Part of a small language model's weights: 10 layers, 5639 steps.
Each number is 128 + 24 x the weight over its row's rms, rounded and kept within 0 to 255. Layers, rows and columns count from 0. The size above them is the row's rms in percent of the matrix's.

# layer 5 MLP down (transposed), 768x192, rms 0.0622, rows 338-348, columns 0-63
size [100  93 102  94 109  94  99 100  98  98  99]
[[163 149 128 107 138 131 122 112  97 117 125  93 156 130 158 166 162 132 116  91 169 119 163 142 116 101 118 162  86 114 137 143 126 124 127  81 170 139 111  79 115 113 119 140 145 138 159 110 133 123  83 111 137  78 123  99 138 102 136 149 125 128 130 155]
 [141  92 130 110 145 124 126 132  68 197  96 106 112 127 119 117  97 157 136 131 103 128 137 125 118  95 150 161 129 165 163 120  93 135 107 126 100 124 115 133 135 136  94 116 122 172 144 129 114 147 132  98  92 104 155 116 114 148 117 118 145 122 125 129]
 [144 110 160 123 138  72  77 135 133 147  90  98 143 112 137 127 143 143 112 121 141  93 134 166  77  93 143 130 138 171 134 117 134 135 115 137 118 134  97 141 105 111 101  87 150 136 118 146 160 177 117 136 186 141 144 148 130 115 118  94 122 132 140 135]
 [164 123 126 120 136 124  95 108  75 139  96  96 150 164 144 112 140 147 110 148 133 175 103 110  76  88 126  72 145 120 115 122 127 117 112 137 116 136 142 108 147 124 153 123 106 137 154 129 143 154 136 122 130 145 144 148 102 127 167 140 119 112 122 144]
 [124 142 158 137 117 129  91 108 146 171 123  96 119 154 125 123 139 123 116 134 157 123 140 128 126 123 141  95 104 128 125 116 115 149 126 144 134 130 109 125 129 143 124  93 166 150  74 159 132 119 108 107 142 136  98 113 155  78 153 167 135 108 140 108]
 [109  68 156 134 120  93 129 135  93 157 127 129 134 161 130 151  99 148 153 134 160 117 137 101  54 132 128  90 107 157  93 120 119 102 108 127 169 129 114 149  92 124 151 118 145 137 167 163 110 175 136 112 131 132 139 146 127 109 122 123  78 130 134 177]
 [ 97 117 117  90 103 135 148 135 120  80 142 118 130 116 116 131 102 152 147  85  75 125 103 136  95 138 130 145 129 119  95 107 150 108 178 110 119 138 110 133 167 151  98 146 129  97 131 161 123  78 108 118 114 151 113 133 101 137 146 136  98 137 160 118]
 [143 144 122 117 125 186 159 137 128 144 139 120 167 157 133 134 129 142  86 137 141 149 125 106 117  73 133 110 135 131 149 163  95  76  89 131 142 130 139 148 119 162 176 126 108  89 150 127 151 127 113 114 158 141 121 125 134 149 112 143 126 130 151 134]
 [142 138 124 112 125 118 135 110 101 108 129 104  88 117  94 142 156  92 116 100 105 139 112 117 170 154 147 138 138 102 150 135 184 147 124 108 147 126  96 117  96 102 156 122 112 129 118 109 152 104 121 132 112 134  96 140 182 124 162 131 133  99 129 166]
 [117 159 163 136 115 172  94 146 120 111  93 128 152 137 149 141 124 119 127 144 118 125 143 111 150 111 132 156 143 107 113 139 176 104 118 128 101 164 141  81 129 150 116 120 115 116 129 140  88 101 156 133 124 167 149 144 129 164  92  78 141 155 153 163]
 [103 160 148 119 128  88 178 127 101 137 108 112  79 124 161 124 129 144 103 102 110 149 118 137 104 118 105 155 135 138 111 118 194 157 136 149 107 106 167 144 140 126 129 103 153 115  68 120 151 122 117 107 100 143 135 115  79 151 139  76  73  89 128  97]]
# layer 5 MLP up, 768x192, rms 0.131, rows 339-348, columns 0-63
size [ 95 101 101 104 100  96  98  97 100 103]
[[114 142 132  95 112 108 115 137 196  64 140 124 156 114 168 104 142 122 145 118 154 138 118 106 167 181 118 129 125  95  90 123 140 133 115 148 138 125 139 121 104  87 153 124 110 105 158 123 125  96 147 147 155 141 109 113 134 125 121 122 112 133 172 128]
 [113 174 125 113 159 106 156 124 119 176 168 117 122  94 123 132 163  91 129 129 138  98 157 148 153 158 149 135  61 110 153 130 138 115 121  82 131 124 102 136 123 143 101 129 142 135 149 128 132  59 147 119 144 144 124 145 138 132 119 189 110 123 129 168]
 [147 141 152 142 107 126 140 149 179 126 140 124 126  95  99 115 133 121 145  99 134 130 126 136 134 152 116 158 149  99 157 149 140 181 103 131 139 134 123 130  93 120 130 115 153 148 118 116 104 127  98 146 143 148 122 126 167 111 143 123 130  90 173 119]
 [176 173 109 118 149 122 130 170  95 122 138 133 157  90 111 118 119 138 122 168 103  91  81 154 165 112 140 138 103 136 118 111 131 134 108 151 114 142 159 117 107 122  89 128  96 134 187 126 137  84 164 115 162 126 102 187 104 139 166 143 131 125  97 149]
 [105 157 104 129 129 181 159  86 116  98  97 127 102 121 100 131 114 102 111 167 109 128 108 164 140 146 151 175 139 144 113 102 102 153 139 159 118 127  99  73 134 135  99 160 121 119  65 101 137 116 127 144 106 128 116 111 141 179 129 156 131 117 126  99]
 [179 167 115 163 148 103  96  94 140 168 135 135 122 103 117 145 117 110 100 127 162 103 151 150 142 177 114 117 101 114 139 147 101 118 119 134 109 166 107 118 102 110 145 139 148 140 108  89 100 157 157 118 169 144 106 156 140 137  93 112 147 154 126 104]
 [109 102  98  99 141 121 129 129  85 140  68 140 124 102 166  85 135 108 139  98 136 173 111  90 153 105 135 105  78 124 132 135 131 124 138 161  98  93 107 101 135 108 132 154 166 129 133 123 127 132 125 128 139 128 142 131 141 158 137 122 120 130 110 136]
 [175  96 125 147 159 110 115 107 154 108 112 142 144 112 131 124  93 134 133 158 113 116  69 124 127  94  96  93 144  99 138 152 122 101 112 103 113 158 120 101 145 156 156 115  94 148 160 118 134 135 103 146 104 155 100 118 117  96 136 116 182 113 120 144]
 [163 126 149 112 141 136  68 123 156 163 111 102 157 107 151 103 118 127 143  92 123 179 137 121 133 163 133 123 124 122 134 112 126 114 166 145 136  83 141 106 140 128 116 123 135 133 158 107 138 137 131 158 104 152  93 118 111 130 101 134 144 158 139  75]
 [146  70  78 161 161 116  97 100 130 168 156 135 152 184  72 101  97 123 114 111  67 132 144 133 124 142 155  70 121 127 130 115 147 116 123 101 171 148 111 125 152 112 126 128  86 163 146 110 148 161 132 128 122 133 147 142 197  92  64 134 133 129 147 111]]